python train.py --n_layer=16 --n_head=2 --n_kv_head=2 --activation="tanh_gelu" --bias="all" --tie_embeddings=true --init="normal" --decay_shape="linear" --doc_mask=true --steps=4285
Each number is 500 + 25 x the weight over its row's rms, rounded and kept within 0 to 999. Layers, rows and columns count from 0. Numbers have three digits each. The size before them is the row's rms in percent of the matrix's.

# layer 8 MLP up, 256x64, rms 0.172, rows 127-255, columns 0-63
094:499506477483509480449487482541511488471459502478498476453447466504474497489468449505489532496490508509507508463489491473505485466495519432465486478505515521447520533488493489495488492477475522
098:495565500525535500511486474528468493492515535500514508514496532472489490464502513496517447481491493490495495496520518515550516491565439486530538473501511489483475494485538523498542502528521481
102:476504484508440478507512512510510503520534530538491546507489471485478483521503517482521569481489518450506511536536507513524535528495473505483468508510487545512536503485508537526489490542499532
117:470515544512466543487461442509525469510525513516486500483517425499468513523552518470545535517488521487514483487491521508519479508526478506498523489490514512490485506517524486517490535536475484
116:474452517470441509518488530503517488486478483514513503467506506484530517468463485495475492503515560502442483463513498507504496539519513522493545509495485508509453520527512514519462529504549499
091:439522489498489474503492518512480479433474486480498480484503468504488475451488493510508513451514477481486512474491483481509519496504433504510470485473498510501523455530436531535514505510496500
110:522485477493512493511471531511503539499488471517500510488511537512492494541477514465522478512564510508470461481454464528500521529493495473474552435507500511492505521495499524514442481491529493
100:438505488530521461517515492490552526471495485529502518504506447518508471510451500481532518503495510480429489495524510465504495528483488527477509512499497491517485468547498504497482466548479511
092:520498464482469490522521521504483477520484477515496501493513510512488522509487465504531457479479509529516501462470499500467479513571556536514499487489510532521481567449500480512545498504491481
108:509494513493509498534499489483480483537485539535454526499538515482480559499480512462531529493521490504532460459536492506494463496534542512494520508503471514524468467529520525522512550511508520
111:480487523512483500474530540473509501488512457515502547515531511516499533469532506506489546492462498532463506473517521488441504516501506468509554469476502542515490500485452535530504524498516481
119:520585520534489497496486501518530489494511501493468468504500488483474493508518539503533508520507501499473526465535539499489479553513554483523488489486530555455518495498514521510486516536492507
112:517527538520539497509465477518448498490518463501495531483499475495492538498528476532472495525493487494486500502485495460518552459515493505520536485484440508542517523487478535523473477524459513
087:523531482522521412517536522453471490489487470496492515487514506490515523519489459517523539478471482498532513503499513498485528516501504464478484494499478482532519533499507498489486552526559517
113:539518563479509509454500519483505520510501550515489491498512499502485482525488493498536543458495530488543457521491499459500492469490506525501496557523523519544471532489509510511520509530518461
113:522478503495497513526497474508513496492500519533493492504536505545437515495511471471512456499513545536475449498494496499562494440492499499512519480527533492495504510496484530527561487528518494
112:480516504510469474505536486481506509525489521542514504491513503483481495534490523507477507487537503488494491470463497461516501488548481484506494488457454484496535541489575522523542528486487444
095:457542473541465497537513459538463503518500518516511519529468466485530507509482546520504505486523503492470522465485491487501492503459519465521547510508490491481558482527519521513495514495520540
105:523521489536498510479484499507468510484516523482520528504514514531525433481494465530520506530465500518486522491508537475472504481493458496471511510439546498530482527494501510520436494476468516
096:508528511491511533499476554515499500510524503517513461483547520480516520507536469471525497568537490498522519504495538495491518526484506521480542479479512505506549532557497544514493466493501485
114:497486490481527498519468497526548462505510507526482527507513476461465523515496488462503480479520513479451478482493516512497491460528505554513546498529530519524450539502516524541516468530505482
107:480497487492454488509510543457496532476464506493536467471499478483503481479507455527499519483495504504502535519478491502564493519505514460524542507444482512505478521505477535491551517537481499
113:464474471511480466532492498479519500511496498526483564500494479481507529488501515489466523510516508527416514512473500444506527460547485517520515510507477481523491536536484511483478478515487516
121:527529522478518476472494519484510489528525530560481492498475465523507506503484498526519512493527534518470504480549542451504549526506531500459498500481521531522559513519536507494495490503510471
103:500544471525463518499519466515488489465459503473514497477519500489514504523462497522531488545498488493501483541521443492466503493497502459522519464526471505508520515535542485520536533517497448
096:523530484488468543526524476526498532512510526510459540535467482479486505521501548480544540528506500473468519537492510502487512489508509512506480555471494495521492457526488486478515545509533526
097:505563457512479505441495535506485548503507519475530515492505518499507490496489495536517517494500516516486517484524562515490510468463518472493511532506490488518462537457544503521547511477497505
093:518569507461531471483475503498483502468533522504524534526506509501463497502497531489549510532523542485499494527529469542487498486472504476511507511527534476524505478490530513554521529486522529
105:493509517547447516491500532524525517538499456499493486445533455497472502514504484497542507506500537505519518532509463459517504516536483506513503477469508522477465502493541502506475524446517482
090:498504521490480560474512522496482537493513508523461474494485487514495509491514520519489527459495543489520462468453490535493467468505488490478493487471552506552523520515548474533501501532468504
101:470534501519529483479486507532541469502480483532479501488473473471492477453516509489480492471448512524533473503461508476492519500494476446502477469517446494515446509507489523522463475485510502
108:491547477477498492520479537507486494488527495530481480502494495444505470506446528454532463491498548492491516488482533487497503489556494524505513515505538472516486449475525522513545490490473497
105:518514469503543498486513432480487489531498522499493522492530518539488483495524496473533510516487532458547512480529505534517490502557485513519530546476503504491538489466503489497500511505563491
080:549461481500471502539503491534504506527519517461499486469518473461475533540503500507503520515457502476497520485508519500497474510497515481496472511506560495443500560506474520517483453519512526
091:516469510523487461482468480471540489530526504536516500508507543495460517471498532522528513520515508530463491482495442467522498515488483512498436511451492548542485504513474496494488499519501483
089:526511480540488493551511474528475473489485530483465527513497491543500459470554499509458509495466507524538529463496475508532476510528489512501545482525517451522474517494480516486514495524519478
100:494453516479472510525511502524493545506480490520471494493465472490509488480546541449530488479516501531494522525478457470538482478487516522503491466490460488496540487511536519531502461518547503
096:530500495511486495491488507501503521520513513494483527505509469544476489493488501481554503474534498469475477465469498433526545499467503504449494500443484483530504483469467470497525544479514470
099:493496503501490486490510522465459513527523515474487506489484537516491507526526473482527550556488485511491483468528540495524462523523516481541490501493490495467544499500490516460473571486541509
091:515533472493478486502494498520509493515457560494529540556517530528521522468474466466547508521486457507500494494497498495504482452517479481486517485516472503501548452514496482525527530497525498
105:492527497485492532471519492511516506531503493517525503518475495508462478561513527483526518520489526544458453516487483495483487528515553472541464490480511489452484531465505531474487491516520466
082:507519515493516512472450482530464538525499462523455487510548502501467525521508495504478527498514488466479541512485505511488473498482447460505494467485522562495527495504488510476454481485520527
102:485522475540519458518490503541505475516461488532478508519541522470527454535496530466474497495492478487482488484493485488486498522539520517492504510484465492530557459490516518515508446479524532
115:510515524526480537542512498486486505519505503523470486450508482529481463534533474470494498524488546486490487493476481510512457516550447562475530486468508493513500497506473482493494514494551492
090:445496498503488497538474508529475504513536476517465469484488517470465516463498512480497528486504505482485454484466494460469493466532481553483476482505548505493508511528470469549473518499497478
092:492482512503522471481464507503472558509439495507518502510476527523527487495479514486520522513456521473491459463507513497490502495495468479529548466526522462451470521483488493448490533503485502
102:481486506518479489496483502541488497530488502475535481477481518457521500506477502464545458527459493464497469510481515464480464533501516501532549522491519514450498495505462509521477476477551473
085:455466464528448497487538538514474489479463496464501498492492512516474508520537453499493511473520489532520480484500524468486487535522489496472515492509504500520500564553480513455521525514502494
089:520503467490474455533504519487471511502476478471503510492442488470496512533510501480480546531528555502454521507495502484491549507530533502494527517474540521521499547507492509535527475502465506
088:530513493485520488496499539469541530482475487505489523469492481518502509495468501487492476485501503444494543506487474492532499550492495455442519501502462528504458517469516513433536486513497503
109:509498498493477510450496519488532528535490484538495529511502496498464440524523500519579497482493509481491501511452520493507488495578537521497509507486507495487445502495467508507484492516499521
099:520523480564507478534501543481451512461464485478500500496489487518483507480524472499544491449494482537464508488495516504511537504454501502459505515461468505542466513505509499486486519462507483
098:495465469472513492510490461521492483524474528491516510500472532493486534464490501520450497497490533506447493538515441436472524496534511487492487464499507480457521519505485488503481506512551497
120:480486507507511492477526509515509532485516529549500541506518476475517523442475486509515535520508532505491514537520499494532526512494504536523535509476539496507527516571520523496513440533522499
103:537526464519521521490492500516474501488558518514494480493502497491458506474505499495532573500455540531551491523508472500547521459487506501538516496510489517476539486516530516487486498487514529
101:533514500500551496496507472505499487458505476463487532502534462522489500492489532466497441524487509479495429462507483470488491508509457473497513503511494494503542490495525502479452473521547501
111:495506518489526521532502552521462506508468506488556499464520480464491458539486471498500513503525542482476518559472493500472489492502484481480514468516489481512480559511475493550522512523505490
092:468505515489486520469541492496506483469492541464496494515502485522464504471537480502528495486520506529434508484485512445478487500487465519468494540449497498513489495509489550501486484519504564
100:479494510437506538508505498483456504513463480487521486537488456494463544498539500514509489497492537510533492489498476520487547505509462466521519469511457533523470482528491534514506524457507492
106:477537543514546498521479523489476465506490516510505482470509484474469489496497505560495511524513517524477501489478492473508497483541514530503533468559485505566485524478484479537488479536526486
099:457533482479474452510471476468501465478475464477499521483463484492475539539475485504486466517470459480498503494471470491527509494515488470472472489450504500487497495469514496540502456458512502
084:472505508532470482474487511498524496452529456518513530457453486478512489501486522501530493519459479522505518501468501498478472533493456479486560483520467464489488460480483475501525501499549494
108:543509506502507508467464536502485516523467494469487534466493483480505531508533515495533554479502503447555487501486511511501488516520550524478500516543520443526515497504502507524518526528495466
111:517487488533538488455478482428544472513511497510467496504503516519506483474459520445508486464503496513483522502496448478478464500454500453494496501487460485521539502523509506521507498502517481
105:541504464523488470510536501498466470512487476486499475456536515513504512526456513493515540545485511491502494526499467439490546517531491519545505488506514528537493530519497521497496486552481517
111:503514476567506478501487529479504532455508501530491523453458520459462501459508499508465444502494537495524499494498481494554506461496532519502460496482522492525485466488520505529503489508484505
106:485516506491508532465499462519482547510511485504478492514541532546487445493539488449534513463507486506480491482470498515540459520528503522519493505473505496488493515477511566482514528495498463
088:531476488510493515498461507537498494453514521510492543507516443488479472524483490510522512546537521480501565534464463512507547478477474521503489516508498496518467528516490501481518508524525540
104:490522477482496457484505466497505491524480522524492495498542540491511492508439462513461458490482502511496521539524430511483487486512495468519508493478508474453508524500507542509497541464501465
106:477510472507498512492458535430505504527485482509477522480470551487495497540477486496480502478483533503555458463501517493517494454515489519501486490512491485505556503495528511476489482495562490
102:453531495514487519490490525499501494476481499550485483523489477556437494494489531450469494474514474491469518533512494501512501507494517522470485553461481509506552516520504490528519499526520540
104:478525455493483462495483502451530475457517513538484533526484528479482513490508470481535506479511491492453507513504489464464545522518505514435520498455510482488530507507521496456482512510484501
093:501545505507535503482521488503483473464514494478530503495506489543467486527505459518529532491499514521471506516511514471507500504570483453473515514505485502492510520572525486493487532527498441
098:511478489526469479486497521484497493505459519464506455474491511494499437481487562498476520498445531501517508454481498491504466544526469491525500519538472523488515492486489534490465495519461493
105:498531471523556509520497522509466539512488515534498483474524498496537525484505502532496509487508512468486488493533485476513506430480548483564525529483477510492477523493493535510526480483495543
097:501504450434500463516500511540546532483544475514502491497464505475468476569522496489499486523533535527473486475482478507513483483497493451509512488489499457477483499484496490515519476506491483
087:544463463519527501488475458479472573528461501506506533528496514482524485485506447490498485511485513519453482509468496488462524480478528475505512475485478493488492483556530495477493476502502507
103:424517500471534500524507450493486488527457501529505475489517483486531532514531488469553527483474510512522486490506510493500527499466549489483474475503507469544516516463495516483461501508491523
077:502493445516469519497510487504451484491460535510502531467473522538540537528502457498538504527492514435494501500514499459481527511499508524510499507487509512506460490525504471467536536499524475
094:491498502516533495499476523477492478523462520462539497540521540486513502461510493555520516491475517524487486490532492519460537550504474500552523471506519538510503527516526558501508517512487496
098:487495563511502522565481504479488523505493509516473547484520485527488485488526525510524485532497512540502501537526522530503490572500511492539477493466493500479513530504491507467521539456492493
102:500482481496491492525528547475525519496480501521515508527492497551488457494503558501518501546487465474568506465515548491493437502491534486508488509502512525509509502532495513507463530511510478
082:506516491488571496475489453534493516479492541489473498505481537505487477498511495494485460474452473506523515501442496513525510543491538478510483496485541491491479513542508453453511505501485511
094:514503484466467477473510522482513492538513535532509533508473489501471518521497499532522465544507524506464474532459496481493494473455457514479521479495568498509499528472485528488503554483500490
100:467487521458485520499515521533491528458434532491543489504522496514515465501505520524510493482489509546503462527508465507469474511470451466474499489484530531519504555492468498506480520505505511
094:488558478517459494509491507469525514535511490545538538481511513453516488499505511506480491509481530498488541521534480495480455472459544496502464496500527501484510510503512513446483551515529503
114:500499507492527487505513483551530520500500524540539467491475495488512485494530515492509486495538525480479547489447507459507493510476509520483555517506505571501511497476531547486515525494453497
096:472549490529494484494513539514482477481468499479539505500490486475508480552495528530505506480448505490503511492522507544482450497490490422557473523510516499526494505496477499476472518528490498
093:523517536501541521470503491519482495471506529514483525487522522488510510515522512508535489450501528546527493483539509450466472510453472493488502462471490504472542517500469502514484475493481437
127:514531493472483507492505489518481492498487556511514467494543488477532561514485479552547522518506543509527534480505522488495518517522481483499535496485561487512513534499459491495549510496495496
099:511496532509507526517479516525484500519497505504470486515520506496504573506504526481542519510533513460471465489534489493537528512493512470490495466459459509469506535518525484546545551476498498
096:495513449479534489470535566493521502492477568494468526519483482505470486526509532496473503503459502443489520504528542502501468485527489496501518474513481493504484469497488481497501531511452488
101:457504502503518512535489529531506485495466522526467522504488536510529499525477543521513450452497512452465483476535531516506514465500496498541520462481478469507516508488525494549526474496480517
101:523492486470500482532464564521481494508500506496475507477509447489543497515509538524493490543476503508463497508507538494543539504527478509517534481522502553529519519515469482521451511501518522
093:477489475478506477547493564489492502464459547491505545475523503514506496481519488510476483501491524479478524531496515510497477500461466444465510435500513455504489498468505515468491494489489521
108:477502497505472502509518514490508464476474465480453525459476512474503539512477448505524475491446498508501535501502502486532470474483507513453518486503469492527524527485547486452506493463521464
097:485527495491480456539498485508528510473472547546482498493540499511508518492465528542499501492502472491442517529524519498462515496558481472517488467511522498495485530528551480500502503543482494
100:505483491476501447473475521485522491528500498515500521541540510486522515504537507552519488482495509512494477474470509500491508487502540511482575511511543542545532497509467469514518505531540519
095:443463477483490544511500542505445499494516528499520519506490469487501483464472507499494476514500514516473501500498498465501471521479498473499478486491485467527501502469465466460463458542560490
104:507505486495496490470459524502517482490524512495478546551505522466498508535490487543527470498515514476478537493537472458476529502528534520523462472509477562515547522512528491517483501497490478
105:416500465482507510518462520461448513497548492513462525494530514503482520519451508500477484496484501503505452506451505490500533469470497484501490504508487515511483461470483492486497497527464489
103:539511454473515482567516480483499471514465498516467493467499438498480491518479518480533462514532502467478486478468496485464518454503497507453494483484503466493486532516521472508470512506491492
102:505514473471524479479463516515502479520510497492466506498510480528477472493518498503482486508502476544523493512488448488490537495487564469473531493469557464560510521514529468502499509507452520
101:471441511458512495516502531462493500476504530489512536547518473521486509484442476508530482506474532508487511482493466482486483520488513536493483501491512479518483475522515499526513479493518414
093:504490474495493523555486514497510510529485497498500500502503468493526486529481514498524465484486495566489534527460508463520441497489502513440528482503505487517501531505560505478473525550495525
109:473489484460522516517526499521516502490482485518524501529494514536482490501539521490538498458529563483506499442486498523450488504500479531502486522501499559524480476510451507508551506506534503
109:498492485487491499499561512519484508526501537541494505446493490546507497522516471528506478514493480530478512495454429546467500481518478490510532486500541503525488502514505515483501500527481560
110:492560488550491488557510441479485477482499537501517498517532514459468504514491501495487474492528526503493510502513515465479506531510481486452494474518508522521525540520510477516508560533495506
093:492468502503493516512499489510478531494467537534530487441516457491523511533479489511517510481495482546538526513532503558483481510515462469497557509522491515502560508509491488514491544505495483
095:482495468523480501516533476537518491474540563489479534488525502510508514512474508507455466505461518517504505529553457498496543506507495482520538554527499500509528496504529481516485486513535534
084:486530509479484496503477480566539539494513518516537503532514511484457465471514480507479435493502527466518499495548508521504499534481521513550514526519466521507471471516507513515525521483523495
106:503483532514477489507550531494530499539512507507481530491524496520528522524538544506474550511516533503501546488482525460522474506510499538479513549488487528531491542502481470541510521504511536
092:576527496479530476504478496515508519525506468496489528495488523501469493524438511545484497467472475476498487471459530494493492523509518459471520468462505458493525468490525529491510484497521487
108:519538504506461522494469520457479487525529498510475497570486497472482498532483510470538553459489520488480461455474487475479497473511495494497487514486463478472507521528519528487483506517460504
107:498530480516506542485451491497512555517502547466521507508543501472504461485468460535520471466473507492460519472474529514513482496458523455485491515451522513494499493492505509464515501506494483
097:528466542510515556498482500542504498493503509467481521475469485463502540487486504458505518470446487485518506492485452506529469506505490546449490521492486484496511516493470507492482555536492518
100:503475463518528505515492487474493512530473541509462575452524522493490532515516479510471494520505491472481536496517524542492563497495564510487494482481513525503515495484496512499487532516525515
099:505481452521494499513505517482540522514510495528470486455512528515476495476475528498522483484503509525522514544523488481473512541515519455504536527464577530504487465514473497468501481527518526
104:476475491493511513519505526502466534532490432532479492503489505505497512483532503494531501475450489522517468508500496466514535519482542510453499511461510496523480466483469516465441522507543508
117:435513496484503527484470499525500529542509481508517504510533482541533498515532454459542488500483485512492502531483459483476530504478491498507551471524472530478521506530522526477498548510484500
091:529502553516537491533497509489517472499514526461478458483506489491459486501496482503490472524453520429470461488482497520514496514496456535507529508496512500489466492496499525546476504553487505
125:497529503546522474591473490490534513521485501533488491493511557496499527519476525532490468526513493504459513480495535450464497480500515478500502491502513528484502539492538501512477493468497500
093:491538525469464488497541483519540523513523521492508521513502509539510502473500484531537483494508496535522515481498476486478477546465529506481517490541484532519546496489506538536479569488528505
092:511506519492509476487489507520506534485523498521541501530495437472537479507508514503499540513465503459458506505518540502505485522480506485459523487498516541475530499463480536533546556515526511
084:460525493467516542519474474501475479488514463538482520528502455523510514539498490530540443462490504473495484522488508490509508511484523496430480506473468490505516479464487536532499512523520497
113:504483508441487523532464511507494506497491516493514478476538509507480495498507462488527459550486513538479480502488460471512474521501522510491497423467506500492540505472513493444469498492506459
088:473496456502552508485479504525508505507472466521505494494495551560492483441524499470500480511428518501517503539519503537491487498515512503489506464500521472498517520484555481525485471514489497
088:507471541492504530533504513494454505470525517500483504466499471483506454521519546491488489515468534508506497534522466521529479523494533528504515514492581509517495540514506558490506487524516509
083:476513520518467538519449503449485467504494525515532544467492510545501523508540501515528499529516486464483498528487503470487511536483515507478512543487446466472485525527502520482494493499481460